Each number is 128 + 32 x the weight over its row's rms, rounded and kept within 0 to 255. Layers, rows and columns count from 0. The size above them is the row's rms in percent of the matrix's.

# layer 8 attention key, 128x128, rms 0.177, rows 54-63, columns 0-127
size [ 89  94  92 100  82 111 100  82  82  81]
[[ 91 111  94 152 149 148 140 136 136 144 137 145 123 162 130 166 115 130 110 212 134  72  94 222 131 180 176 138 134 169  76 161 134 160 128 184 123 148 104  66 140 123 135  93 137 114 124 111 105  96 130  84 117 110 103 116 144 110 108 139 164 123 115 106  95 177 127 100 161 118 102 132 119 129 112 166 123 112  82 139 151  83 141 179 148  86 190 193 104 158  88  74  59 119 147 127 111 138 122  43 110 189 116  79 170  77 109 137  94 133 104 116 142 104 154 157 174 110 148 110 122 177 131 120 202 163 114 121]
 [160 145 157  88 154 142 116  80  57  81 140 150 179 162 129 129 175 167 176 146 142 178  91 162 108 103 113 171 137  71 170 176 163  54 147  75 121 146 120 122 132 105 120 134  90  97 121 106 174 134 120  86 127 137 118 109 212 172  76 143  79 142 145 133 135 104  75 206 112  76 126 113 138 117 185 149 157 106 159 105 112  98 168  84  91 158 169 157 154 136  92 110 146 166 137 136  97 124 176 122 151 125 126  93 148 146 140 104  96 109 157 123 141 167 119 139 173 147 161 161 136 134  65 116  88 156 169 145]
 [114  36 106  83 110 146 119 141 115 207 138 156 122 170  72 119 220 161 165  82  97 108 123 136  88 135 166 165 140  91 139 121 106 129 139 147 138 115  81 152 144 133 145 133  94 174 120 101  93  96 182 158 164  74 193 105 122 144 123 135 104 143 113  93 150 155 143 158 149 172  92 125 126 125 140 147 127 186 147 158 112 127 143 133 104 102 149 145 121  57 128 113 128 110 167 137 121  90 141 160 117 169 151 167 100  96 157 118 139 142  80 137 132  97 184 193 106 112  76 109 211 167 154 155 148 126  85  76]
 [160 135 118  83 121 105 127 123 112 133  74 153 172  75 219 124 159 156 145 125  90 120 102  64 161 114  86  75  63 173 189 126 109 129 173 107 113 177 143  87  80 155 138 154  92 137 160  89 143 108 122 127  95 116 182 179 115 143 131 115 125  82 108 137 136  93 161 120  61 105 144 145 128 118 150 104 124 120 137  79 145 135 149 153 159 171  95 121 137 135 159 135 103 124  71 135 120 131 134 134 125 119 104 143 162 137 168 135  93  52 146 171  90 130  58 139  83 151 174 117 155 132 214 194 153 104 126 110]
 [145 126 130 114 175 113 155 142 125 104 101 174 137 111 178 156 131  94 100 124 118 172 138 138  97  85 138 160  58 158 141  84  40 165 144 174 118 176 146 163 178 132 148 116 172 157 151 157 117 167 111 145 180 139 112 156 128  83 136 102 144 191 130 128 119 121 120 108 106 120 229 124 144 134 150 160  58 172 123 171 167 112  74 112 138 153  67  71 101 159 158 150 135 127 112 155 150 136  92  57 160  80 126 130 173 158 163 174  97  91 158 145 169 150 167 137 133 162 139 111 146 152 127 158 152 123  99  98]
 [ 77 119 120 100 151 103 114  72 149  87 133 150 119 130 164 110 110  71 117 143  92 149  87 158 120 127 100  98 108  93 178 148  96 131 142 119 101 174 139 151 165 109 145 150 120  65 176 123 149 166 122 113 132 144 150 132  90 120 133 160 127 157  97 162 142 105 134 134 103  79 123 131 151 207 132 163  96  82 146 127  97 117  82 101 112 183  89 140 113 165 162 148 174  81 162 153 157 130 150  64  78  95 160 188  63 140  90  77 107 137  89 158 128 107 157  70 190 148 162 197 105 142  65 107 105 153  98  90]
 [161 108 113 124 127 103  83 117 168  93  89 136 154  59 169  84 108 155  74 151 123  61  47 116 210 105 132  82 128 158 163 151 124  89 122 103 142 160 137 150 130  99 132 141 111 147 136 167 108 128 103  72 119 147 119  97  97  79 131 167 126 132  80 157 128  76 143 103 118 114 125 172 168 126 115  99 121  91 103 119 142 148 188 113  99 149 174 213 161 132 157 123 127 112  72  93 158 172 140 116 215 125 153 186 148 133  82  73 139 115 128 100 132 116 120  78 155 122 119 142 164 112 144  71 145 116 140 161]
 [145 133 114 131 161 101 172 139 146  91 156 170 118  73  82 160 149 120 142 183 113  96 171  56 120 104 106 187 172 160 128 172 185 117 187 142 152 121 143 168 138 140 176  78 134 132 184 227 154  67 108 136 158 129 161 136 149 132 122 101  97  89 151 134  93 139 117 141 126 145 107  76 113 147 164 106  97 135 104 177 130  74 112 131  80 151 172  94 148 104  72 138  82 122 122  87 100 205 162 140 172 159 131 153  93 164 107 111 133 163 126  91  86 135 169 136  91  97 140 132 120 105 121 160  92 127 148 105]
 [135 136 112 106  76 155 166 104  85 180 152  82 157 190 140 127 116  67 109 131 151 136 137 101 134 144 150 145 136 165 137 129 183 132 164 150 137 163 163 209  62 106 151 140 164 125 146 131 114  71 152 163 141 127 139 119 108 108 142 145 120 116 145 158 119 186 101 187 113 157 167 127 157 117 136 189  89  81 149  89  97 180 133 196 118 154  94 157  92 132 191 114 126 105 109 145 102 167 148 127 160  90 163 114 168 151 107  57 105  95  64 110 108 171 127  66  87 169 164 101 145 158 178 118 145 139 149 151]
 [129 173 109 213 126 136 134 173 120 168 114 146 183 126 133 115  73 157 126 140 129  93 110 130 154  94 141 137 123 146 147  96 111 155 154 140 164 124  85 107 101 122 130 149  96 148 121 151 105 136 166  99 113 136 158 113 137 102 170 121  69  87 138 141 132 116 177  82 131  47 131 162  97 151 147  87 147 111 166  89  97  85 107 143  54 155 134 105 127 110  93 144  53 211 157 147 140  92 112 157 112 197 154 119 190  81 179 182 117 131 133 152 144  89 143  88 122 109 124 202 130 148  99 165 144  84 144  75]]
# layer 8 attention query, 128x128, rms 0.197, rows 55-63, columns 0-127
size [110  95 111  80 112  95  90 112  90]
[[144 128 155  79 141 111 124  73  99  46 111 170 129 156 130 146 183 161 113  71 156 168 128 154 143 115  84 129 127 102 156 173 137  75  95  84  99 122 155 110 111 103 145  97  86  96 131 167 161 145 112  96 139 137 103 118 153 139 110 143  76 113 141 122 168 107  76 181 134  84 133  88 112  95 209 171 168 127 176 156 119  76 114 121 134 189 127 135 172 143  96 114 162 144 156 103 165 107 107  86 112 128 134  67 155 165 149 107 141  71 114 139 177 159 105 107 154 145 105 153 161  63 100  75  57 144 142 140]
 [126 101  86  94 106 176 139 143  92 182  82 170  89 133 117 126 158 225 130  98  86  42 176 177 140  82 169 105  94  83  99 138 148 129 139 124 152 145 136 166 102  87 147 125 124 151 109 103  99  90 160 120 122  80 164 116  90 133 188 117 132  91 114 111 131 109 184 152  58 143 135  90 117 132 138  58 112 169 130 175 122 119 161  81 152 138 134 140 157 114 140 132  86 119 142 101  96 151 125 115 106 155 156 212 100 109 168  72 148 156  90 121 106 104 115 169 146 145 147 119 156 160 154 131 155 108  65 107]
 [163 169 113 120 135 155 149 165 115  94 100  97 139 153 139 130 150 152  95 118  96 162 143  59 143 118 123 111  83 155 146 166 149 123 195  87 118  78 127  97  98 139 155 156  63 127 133 106  90  70 108 138 117 141 143 162 133 186 100 154 173  67 142  99 156 116  93 149  71  60  78 106 116  94 178 161 162 169  77  82 175 102 116 177 184 166 107 129 150 122 116 133 157 129  50 125 144 170 130 126  99 169 138 142 154 144 133 109 122 134  98 144 144 147  47 157 124 130 201 105 117 138 169 144 148 115 155 171]
 [193 112 119 125 148 101 149 134 131 111  94 235 184 166 155  66 131 126 133 102 168 124 117 110 130  73 179 237 106 124 119 112 150 161 147 138  95 211  74  93 211 150 148  98 147 171  77 146 139  84 162 128 152  96  98 125  95  88 100 111 139 129 147 151 102 118 130 119 128 108 178 197  98 138 146 124  79 124  81  61 119 136 126 132 139 115 121 153 123  89 139 157  75 144 137 166  88 114 141 132 124 126 157 123 124 147 145 175 136 113 172 141 119 188 129 165 133 144 121 107 149 140 117 157 141 137 125 123]
 [ 87 146 129  71 134 110 128 125 100  90 148 174 144 134 138 173 145  81  95 137 163 141 123  97 122 123 111 114 103 120 120 104 119  94 158 113 106 109 159 124 128 143 130 138 124 162 119 210 149 129 105 148 112 105  87 156 101  95 139 164  90 172 119 159 133  80 111 140 151 103 130 126 155 184 139 128  75 123 149 102 122  94  92  68  88 120 116 206  92 151 148 144 121 169 186 148 134  87 144  99 115  55 151 133  66 157  66 151 101 106  99 150 152 121 133 127 157 206 154 197 116 168  74  19 109 115 116  94]
 [125 105 147  95 134 118 108 118 207  90 105 178 156  70 164 153 146 143 118 127 132  87  45 118 184 155  98  54 160 128 145 137  86  92 136 175 150  98 114 139 144 125 154  92 116 129  77  83 129 137 123 147 122 166 145  80  93  61 176 165 112 171  87 141 166  81 149 137 135 103 155 112 177 108  88  92 149 100  86 150 145 161 122 124 134 145 135 150 162 157  99 145 176 108 123  92 150 109 145 103 195  74 191 147 142 155  84  97 181  86 176 145 136 114 100  97 128 145 115 142 171  86 156 108 138 112 172 141]
 [128 159 115  73  69 198 173 127  89 101 157  88  89 104 128 136 122 103 124 167 154 119 203 108 116  87 100  92 156 141 159 156 174  73 111 146  93 125 159 103 112 153  83 130  92 135 172 165 146 126 154 139 169  86 128 132  91 183 159 131 170  33 178 158 122 121 129 116 169 131 172 124 177 124 138 147 148 135 145 133 167 121 162 190 109  89 128  44 118 119 124 113  99 126 102 104 181 161 119  87 121 172 112 146 165  99 142 161 113 163 120  76 119 109 120 141  81 107 151  79 132 125 138 115 113 180  79 144]
 [102 165 143 114 127 150 127 105 120 127 188  70 160 121 122 134 110  56 134 198 131 131 130 140 142 119 139 134  91 109 113  91 137 130 142 152 142  73 133 141  43 150 119 147 115 165 101 151 140  57 130 181 122 103  94 163 133  88 131 152 161 171 137 136 111 168  99 152 206  97  86 147 179 144  97 175 139  87 167  87 159 148 113 127 129 154 112 155  68 137 131  79 146 159 155 163  85 126 118 132 151 100 123 112  84 160  85 121  73 100  94 105 119 165 141 160  92 161  88 147 151 111 146  37 102 109 160  57]
 [108 148 108 160 157 142 184 162 117 186 157 130  95 135 132  66 145 106 126 149 124  71 169 151 129 151 134 132 127 136 150 123  93 117 175  80  96 111  69  86 110 125  99 163  66 122 138 130  82 139 151  75 100 131 132 129 117 104 126 101  93 125 165 126 153 130 169 120 111  86 144 200 115 150 171 120 109 168 127  77  78 112 102 117  98 136 105  99  83 133 135  96  79 147  97 130 114 145 103 236  97 181 105 139 163 111 192 136 112 158 116 123 174 156 145 148  89 125  75 175 124 208 110 100 130 140  80  76]]
# layer 8 attention value, 128x128, rms 0.185, rows 0-17, columns 0-127
size [ 73  66  64  62  78  68  69  69  69  74  74  77  77  61  74  73  65  70]
[[183 148  84 162 124 115 129 154  86 100 118 128  67 148 166 135 146  94 158 142 129  81 110 110 153 120 169 114 165 101 112  41 117 118 163 112 131  72  89 103 130 185 135  71 141 119 148 167  91 150 209  99 133 143 120  60 105 140 144 134 161 137 112 108 104 159 173 100 120  42 125 154  95 112 105 131 122 127 170 102 141 174 155 137 159  73 185 178 118 144 118 153 138 121 131  53 172 160 154 113 131 160 171 114 133 139 104 106 173 155 136 160 152 139 122 169  97 103 177 101 151 121 105  99 165  73  76 116]
 [185 142 126 127 140 114 183 163 141  98 158 114 125 117 108 115  70 103 192 119 111 109 124 191 146 111 120  80 101 152 144 104  43 134 127 112 137  80 103  98  62  85 109 122  99 103 187 124  90 161  89 134 136  92 134 101 142 139  87 172  91 124 120  82 170 144  80 138 158 138 115 148  76 144 112  92 172 113 132 107  73 204 127 166 114 166 162 104 122 124 132 145  25 168 171 177 157 134 165 113 157 106 124 143 115 128 107  98  99 130 171 148  90 102 108 124 155 138 217 126 134  91 129 138 111 141 118 138]
 [ 91 143 158  49 136 146 150 147 155  86 139  70  96 110 190 130 149  93 169 131 145 126 168 131 136 193 112 142  90 149  68  43 103 116  93 147 116 149 161 150 115 122 194 158 113 132 112 129 153  68 189 145 141 131 160 152 153  95 156 117  88 138 134 146 133 140 206 135  97  80 125 131  77 184 169 114 158 154  98 118 121 199 147 121 110  75 134 149 130 120 154 107 147 110 168 102 119 101 123 127 165 151 157 140 126  62 137 160  80 164  88 120 118 115 163 154  59 121 157 119 155 128  83  89 135  96 154 100]
 [122 133 164 135 101 112 162 106 130 180 132 141 172 161 166 165 106 159 169  83  90 139 153  55 184 141 183 137 151 122 175 167 128 152 139 102 110 142 146  99 108  76  94 113 105 126 131  87 102 181 116 115 144 101 157 167 152 109  93 135 169 118 157 146 120 167 127 173 156 183  72 130 146 107 147 147 109 191 157  70 146  77 169 172 124 155 162 173 172 129 140 101 120 144 158 153 118 163 197 106 119 148 144 123 142 163 121 213 142 160 119 143  85 133  92  97 169 127 157 117 125 193 174 117 169  76 163 159]
 [140 130 124 176 139  77  90 159 141  73 122  69 200 116  53 113 106  93 184 145 149  82 101 156 113 127 108 135 181  46  88 125  79 166 169 102 120 107  86 139 104 161 138 121 147 123 138 212 123 117  78 166  85 106  64 122 110 166 108 126 140  93 114  99 183 101 102 141 155 134 137 115 108 156  97 118  61 131 121 164 112 118 110 128 103 145 115 147 110 185 117 115  91 107 110 190  94 158 112 165 122 109 155 109 119  97  83  96 127 136  97 102  86  98  82  95  80 143 144  92 155 134 129 171  95 117 130  92]
 [ 89 138 104 147 124 136  95 178 130  94 155 159 101  91 123  57 122 105 166 127 128 138  75  80 114 140 103 134  94  84 139  80 174  95 128 127  94 131 167  92  67 154 107  65 135 135 147 159  67 161  75  94 129  85 112  96 117  79 112 162 132 161 127  73 143 133 118 105  64 114 114 105 102  86 186  97  48 114 131 133 129 108 132 124 130 126  76 173 140 140 137 114  91 124  86  91 110  97 126  92 154 164  76  56 106  82  80 106 133 101 125 137  73  89 117 144  61  84 110 104 128 159 105  97 141 124 140 128]
 [ 81 107 102 141 160 138 154 155 117 111  89 158  72 127 140 131 152 113  55 120  83  93 111  76 193 140 157  90  94 120 133 129 139 118  81 174 120  99 155  86 110 128 122  99 169 134 149  87 111 121 166 102  86 146 164 169 127  99 103 132 164 121 152 101 155 175 175 126 121 102 161 105  83 151 128  58 141 146  64 117 126  84  90 129 155 177 114 110 152 127 179 101 125 168  86  83 131 143 124 154  98 119 150 165  80 194  59  85 104 164 159 121  98 133  98 176 127 132 107 194  80 142 162 148  61 146 126 132]
 [148 151 156 144 163 107 167 114 126 135 167 165  92 154 139 139 186 117 158  82 148 201 148 121 111 141 140 182 145 130 136 151 135  84 179 118 137 115  74 130 140 207 148 128 122 141 155 123  64 149 128 136 101  73 147 149 135 182 103 176 196 115  69 100  94  88 136  65 155  63 130 163 109 134 130 127 115 216 137 157 123  92 121 113 171  91 137 134 121 114 155 141 117  99  86 147  95 162  81  80 204 166 127 151 124 143  92 164 130 148 134 171 160 191 133 165 116 172  97 139 164 126  98 143 112 125 142 106]
 [130 148 170 137  94 165 154 159  81  71 182 182 139 126 131 120  75 205 156 106 131 130 163 123 109 118 143 148 130 123 143 157  97 118 164 140 196 219 150 130 118 113 163 149 140 115 106 175 160 156 144 132 155 120 129 145 146 122 114  76 119 164 105  98 134 136 144 130 129 132 190  98 152 107  53 185 183  98 182 101 114 137 209 122 145 124 109 153 114 149  94  93 107  89 159 189 117 111 124 125 178 119 131 102 141  69 185 124  60 116 110 177 130 134 131  92 160 139 174  98  84 107 103 120 129 161 113 162]
 [181 145 101  88 151 143 141 124 123  93 136 168 153 141  87 109 172 181 151 138  94 118  87 166 104 148 180 155 148 139 165  84 153  60 112 152  51 107 104 149 169 104 109  76 131 126  87 128 151 118 143 144 116 140 135 128 103 155 101 202  90 130 149 127 133 167 139 131 133 113 118 101 163 179 185 119 177  78 121 147 175 178 202 132 117 185  95 148 126 154  93 192 169 113 123 141 134 114 100 177 129 113 116 177 154  88 182 143 171 166 122  88 144 145  71 144 149 145 126 167 154  95  60 151 108 103 141 118]
 [182 145 162 149  64 151 125 144 146  80 202  80 145 110 145 148  90 113 158 147 190 171 155 106 156 139 126 225 135 165 143  98 145 194 153 151 142 144  81 133 103  94  88 164 127 103 162 102 159 125  85 185 126 160 188 112  75 168 125 158 113 105  99 130 153 154  94 160 155 168 145 125  91 123  95 164 159 141 131  81 133 113 113 101 119 105 105 125 145 133 103  94 172 131 125 160 106 148  78  74 104 148  64 106  93 129 143 136  98  99 140 141 133 144 127  85 140  94 140 149  34 135 115 140 107 171 165 103]
 [143 109 104  72 150 118   0 126  99 138 169 111 141 137  98 104 124 149 103 156 119  80 158 135 114  77 106  91 140 121  86  82  77 111  93 104 144 119 106 134 159  93  60 139 115 132 142 104 114  96 148 145 102 108 113  70 137  76 146 117 106 111 107  84 174 162  86 113 103 138  99  96 121 178 124 106  70 100 135 118 171 129 160 131 165 121 112  99 123  85 139  84 111 102 132 113 138 151 108 117 116 110  68 140 125  93 136  52 110  95 141 105  88  82 165 137 190 110 162  87 176 114 104  86  98 108  78  72]
 [107 156  73 133 142  95 161 168 128  55 147 123  85  72  82 142 170 114  92  64  98 155 113 122 203 135  98 134 102 106 148  96 137  98 147 130 115 169 138 139 130 119 144  77 102 167  52  74 136 110 174 113 135 125 133 100 151 101 140 137 110 114  58 208 134 131 163 169  63 119 124 101  54 163 118 148 110 127  77 166 147 140 136 168 103 167 150 162 191 110 176  92 138 123 128 106 107 161 117 188 176  87 140 129 148 131 135 138  84 186 148 137 102 161 121 126 114 125 130 116 110 158 115  68 143 129 136 117]
 [148 104 152 174 113 153 119 127 146 160 133  58  70 141 105 132 160 166 103 120 132 163 120 185 109 120 109 168 135  94 146 127  98 156 158 109  96  84 138 107 135 153 102 115 162  73 158 136 204 143 123 123 133 101 137 153 113 100  70 133  70 201 160 101 138 156 180  78 167  89 108 116 133 134 116 141  89 157 113  71 169 128 142 111 232  81 128 164 133 148 161  99 120  84  81 142  87  81 128  75 156 112 122 109 169  87 126 144  94 143 131 132  80 153 176 113 115 114 145 116  61 181 100 126 123 178 127 133]
 [158 110 159  80  79 108 158 140 123  82 103  95 209  63 100 104  83 139 131  91 152 104  90 105 109  93 107  97 102 114 137 155 195 152 108 132 168 134  93 116 117  96 149 147 116 143 163 122 108  95 108 136 199  53 153 153 140  96 107 160  73 141  76 140 143 120 160 153  98 134 106 151 127 126 143 158 141 120 124 148 130 176 122 138 139 123 138  57 119 113  93 140  77 221 135 100 127  94  95 129 124 118 142 137 140 190 132 164  97 127 138 209 161 108 104 127 149 186 140  87 126 150  98  43 154 110 101 138]
 [157 161 124 140  91 119 133 121 128 107  71  76  95 152  81 133 128 108 144  80 126 109 130 137  94 130 155 141 111 123  97 125 121  83 149  46 117  71 120 110 142 126 158 108 110 132  76 144 116  97  68 183 136 156 166 145  46 146 123 120 113 114 110 101  76  92  82 117 126 125 165  60 107 128 106 124 121  72 151 110 109 146 120 145 137 140 144  79 110  82  83  91 111 188 133 120 133 188 150  98 179 104 194 135 180  98 144 182 128 140 139 176 173  80 116 138 217  89 155 144 137  95 106 136 105 105 126  76]
 [138 136 174 137  90  82 149 111 181 172  90 154 108 155 154 145 231 129 150 119 107 163 127 156 129 169 155 148 150 119 181  97 130 131  88 108 100 103 142 104 149 123 125 147 154 141 150 108 123 200 171 132 199 141 122 159 174 129 138 198 131  94 198 130  76 119 187  97 123  84 133 142 139  86 115 145 132 138 144 143 127  96 172  84 183 136 122 135 203  83 154 131 164 107 194 129 160  99 112 156 143 142 184 187 118 137 126 129 106 142 118  93 126 174 188 130 134 147  72 129 133 161 136 134 134  80 171 124]
 [ 47 122  89 140 137  81 103  71 135 124 168 136  70 156 126 125 207 136 109 140 185 136 114 135 135 132 180 112 107 135 195 130  95  90 155 110 119 149 123 132 111 103 110 122  96  86 130 114 144  93 116  84 140 110 119 101 178 150  96 121 198 102 123 123 118  52 131 150 169 123  87 126 161 121 207  72 192 118  93 120 186  62  86 143 116 154 134 139 102  86 183 169 141 135  79 100 130 129 135 135 137 110  91 100 151 107  99 145 110  89 104 119 170 107 122 136  99  66 112 187 144 107 151 140 128  95 148  90]]
# layer 8 attention output (transposed), 128x128, rms 0.178, rows 0-16, columns 0-127
size [ 76  72  66  64  82  69  80  71  79  85  82  75  79  56  81  80  66]
[[ 72 126 181 109 108 187 109 111 161 142 131 154 143 130 116 122 104 119  83 106 165 181 106 122 116 121 113 150 160 122 130 183 138 119 117 148 106 164 113 154 152  63 113 160  82  89  51 141 178 173  88 211 150  82 153 188 124 135  90 147 109 118 155 141 180  93 108 103 129 188 149 104 118 113 161 125 118 142 124  78 103 116 109  96  87 173 139  76  88 129 166 127 157 135 154 182 106  51 124 160 120 121 112 116  85 119 129 127 148 157 106 107  78 174  90  83 125 168  76 130 144 158 189 131 138 181 130 111]
 [ 34 122 147 130  92 117  98  77 117 114 116 170 123 140 171 120 153 130  80 157 146 133 112 103 130 114  87 131 111 127 121 150 176 148 124  97  87 156 168 168 206 127 125 156 124 138  94 158 137 102 155 111 116 168 115 125 110 117 164  96 180 134 130 179  66  68 142 165  71  58 150 100 147 156 140 124 105  99  92 127 140  31 112  93 142  84  69 143 120  86 114 118 193 103  84  84 100  72 130 123  93 135 169  85 147 122 139 165 163 101 108 118 125 126 122 126  87  88 100 129 148 151 105  97 128  66 149 102]
 [157 114 101 211 121 140 109 141 127 183  91 156 161 128 105 126 116 189  76 143 143 112 120 111 166  56 125 156 175  99 215 189 168  83 154 116 146  59 109 108 131 140 136 142 150 193 127 152  82 162  89  88  75 142  82 143 101 136 107 122 204  92 101 121  87 110 100 160 136 173 160 104 135 120 125 121  73 152 173 111 145  69 131 117 104 127 143 132 141 170 148 130 117 115 130 154 144 167 179 134 108 137 110 103 106 167 130  81 167  92 148 129 149 165 135 132 130 107 128 141 126 144 135 181  71 178  98 162]
 [130 120 137 118 159 106 112 149 151 102 114 130 101 139  91 105 163 135 107 186 145 100 124 170  38 124 109 110  95 148 104  80 141 132 139 185 139 161 110 122 131 207 163 124 153 141 172 177 145 125 108 114 135 136  88  82 109 138 131 100 115 126 114 121 175 122  83 101  95  60 145 111 118 135 137 117 135  82  62 186  64 215  54 127 129 155  86  98  72 109 140 151  96  93 148 117 149 121 122 147 180 117 111 158 112 117 162  41 121 132 149 154 154  95 127 150 107 133 122  95 130  52 116 123 118 199 121 105]
 [107 119 164 126 100 183 125 103 130 151 135 162  73 117 165 137 133 160  84  96 110 138 137  78 125  95 159  73 101 161 125 110 127 108  35 138 166 119 161 140 125 105 120 132 125 138 128 104 156 130 199 164 143 104 175 116 163 128 162 168 108 168 131 109  93 124 142 116  85  71  99 172 118 105 136 172 167 130 117  92 131  59 181 140 162 104 102 112 166  53 114 177 133 131  88  65 113  78 144 122 176 144  89 111 159 158 182 155 120  75 138 152 152 135 201  90 117  87  94 189 106 110 118 104 163 145 132 115]
 [166 157 125  91 147 182 154 153 146 111 123  98 129 159 117 187 125 119  70 132 132 101 174 154 122 109 168 126 189 110  79 151  82 128  99 145 215 103 108 164 153  88 132 187 101 102  74  56 159 100 148 179 108 115 111 122 142 112 136 166 113  53 121 184 146 153 152 108 166 106 115  96 121 140  69 132 182 122 127 140  72 118 112  98 107 125 167 102  89 129 112 124 138 115 162 177 131 134  86 146 145 126 116 146  64 128 119  90 108 165 156 110 174 118 128 144 193 122 125 136 106  43 156 143 100 114  99  79]
 [160 166 156 101 134 107 108  78 134 161 172 120 173 176 132  97 105 152 185 157 185 170 150 120  64 125 151 159 159 158  73 127 144 117 141 120 105 188  94 196 188 105 141 152 102 108  65 148 160 145  63 124 194 152 130  82 137 131 130 112 101 117 102 139 127 118 129 105 151 165 118 140 173 106 161 127 108 149 181 163 126 169 141 139 127 125 125 157  91 144 111 122 131  99 174 103 185 121 105 117 175 172 129 114 153  71 157 169 166 156 125 143 139 116 157  81 154 111 114  77 175 125 122 157 218  90 135  86]
 [127 143 108 104 164 150  99 125 135 158 114  97 147 113 156 104  98 137 120 120 142  84 110 122 130 119 126 113 120 143 106 156 111 137 136 125 138 135 113 139 101  81 134 114  77  60 105 153 200 128 108 109 123 142 134 102  99 136 118 112  42 152 142 136 200 156 141 166 118 188 103  67 148 118 134  88 128  87 149 108 134 161 148 171 103 143 127 134 140 177 114 165 114 132 153 134 166  96 125 232  60  67 152 100 162 128 165  96 122 130 105  64  63 102 168  48 137  77 201  93  82 167 153 109 146 107 134 151]
 [128 114  73 130 142  82  92  72 154 116  64 106 106 129  95 187 157 115 119 143  89 159  88 143 148 141 153  52  69  87 125 156 121  99 151  83  81  46 114 150 124 155 144  98 103 133 128 113 146  76 172 127 124  95  88 146 108 112 125 166 139  91 172 130 121 110 110 128 145  94  97 160  82 185 135 103 120 134  58 159 125  88  81 107 164 143 169 132 150 103 128 177 145 145 123  80 110 161 108 151 111 120 153 154 138 159 117 143 160  53 133 108 124 120 120 164 138  95 148 202 176 136 140 117 120  87  79 198]
 [ 79 148 127 148  79 139 109 171 135 132 139 103 142 119 166 127 106  91 110 116 157 125 125  84 156 176 108 130 149  81 113 161 101 193 134 142 169 117 110  63  87 143 193 149 114 155 182 127  90 142  99 113 149  81 129 167 126  80 137 108 152 128 130 158 103 112 125  99 129  71 158 161 140  86 155 186  91 186 176 107 158 115  89 123 157  65 108 136 139  87 146 126  44 140 151 138 132 153 155 143  78 168 114  66 128 131  73  78 119 124 110 151 151 108 125  88 133 134 143 104  97 201 194 113 136 193  96 159]
 [ 68 102 141 136 193 129 179  88 132 128  66 159  84 151 109 149 221 167 149 109 110 121 137 130  98  89  89  74 127 128 148 168 156  88 136 124 126 101 162 122 161 119 199 155 110 144 146 122 115  79 158 106 126 114 101 146 179  83 120 103 137 138 167 118 110  98 175 119  94 122 120 132 147 128 166 108 123  99 130 193 144  97 126 145 163 128 140 172 110 122 147 135  84 129 170 131 170 138 173 175 116 130 171 153 174 140 112 138 207 196  64 122 108  87 153 171 119 163 152  99 182 127 170 131 148  84  95 171]
 [122 187 163 184  74 160 194 111 163  76  79 162 117  90 121 155 122  97 158 122  67 171  80 153 139 115  93 153 140 151 148 169 169 139 159 135  79 119 184 106  86 197 136 133 173 138 111 159 147 141 158 135 160 171 135 126 124 147 133 160 130 174 160 149  61  74 136 139 106 101 151 115 139 125 128 169 129 160 160 125 147 119 117  92 121 131 137 114 161 166  91 152 133 171  95 115  82 124 166 125 102 152 181 119 142 146 137 189 146  67 145 115 167 213 110  97  76 151 111 153 156 130 126 179  96 117 179 110]
 [163  69 134 114 116 143  79 124  89 212 101  95 190 142 179 118  80 125 152 157 127 103 151  98  93  91 185 142 155 163 127 118 108 126  73 122 107 108 111 142 133 116 160 178 131  64 171 203 128 150  83 147 130 141 122 143 136 134 126 116 147 155 129 118 118 150  85  72 209 150 120 117 120 104 131 121  87 164 173  72  95 124  99  91 159 100 100 111  66 107 108 151 139 128 140 160 156 131 196  88  95 187  90 125 123 107 135 104 161 130  86 100 146  95 104 103 123 109  81 128  95  82 111 186  92 168 126 108]
 [149 154 133  81 128 142 138 107 152 128 134 171 141 101  94 142 137 117 137  74 125 118 129 122 120  99 171 135 114 152 159 159 137  83  58 162 150 131  99 101  90 103 210 121 112 209 106  78  98 138 148 119  88 103 118 157 123 143 161 146 138  78 128 119 123 125 128 170 107 179 154 168 130  87 155 136 191 110 135 148  85 144 153 155  46 170 137 112 164 126  96 207 136 141 164 163 208 155 149 174 116 141 123 134  77 188 108 169 139  97 133 134 171  78  90 187 127 141 124 111 170 103 176 129 125  72 146 141]
 [136 125 122 161 174 142 111 158 110 147 127 121  61 146 166 166 171  98 113 188 100 158 192 161 150 167 130 130 156 167 126 113  78 115 152 124  86 157 162 127 146 108  97 119 123  82  88 134 121 169 165 111  67 159 123 112 144 134 159 120 166 134 216 143 148 124 125 133 147 116 182  87 148 151 101  59  91 137 126  65 146  92 109 109 139 152 122 148 128 151 169  92 141  51 124 221 127 137 161 152 153 167 121 142 142  84 107  99 134 117 108  51  97 166 136 216 131 106 133 159 155 123 162 136 112 140 154 110]
 [ 88  87 132 116 111 176  95 125  82 138 182 152 158  90 182  91 140 115 103 177 147 133  99 134 160 148  57  92  99 153 185 127  88 173 153 147 146 162 137 170 133 136  96 145 132  83 147 146 165 155 175 101 148 131  85 129 170 146 125 130 171 179 164 169 142 178 136 106 135 170 160 189 109 134 147 134 122 184  84 118 166  82 152 121 125 108 102 153 125 179 165 208 174 149 121 132 115  61  98 175  91 116  93 140 154 147 158 150 126 130 116 109 102 179 167 103 145 145 120 158 133 175 148 123 144 184 158 185]
 [141 116  86 140 150 123 150 154 138 101 189 111 179  94 100  87  36 165 113 125 182 114  75 135  94 143 105 151 106 125 124 125 171 157 147 158 182 138  77 134 126 163 126 128 142 116 120 128 126 117  54  84  87 105 139 121  85 123 122 121 140 116 108 114 166 161  72 132 152 153 152 154 149 165 193 107 188  99 146 153 107 222  95 169  62 133 105 128  97 150 155 140  85 122 133 132 142 128 141 134 128  86  92  86 103 127 112 128 113 110 176 183 187 113  87  98 139 154 191 137  99  83 178  99 136 172 108 145]]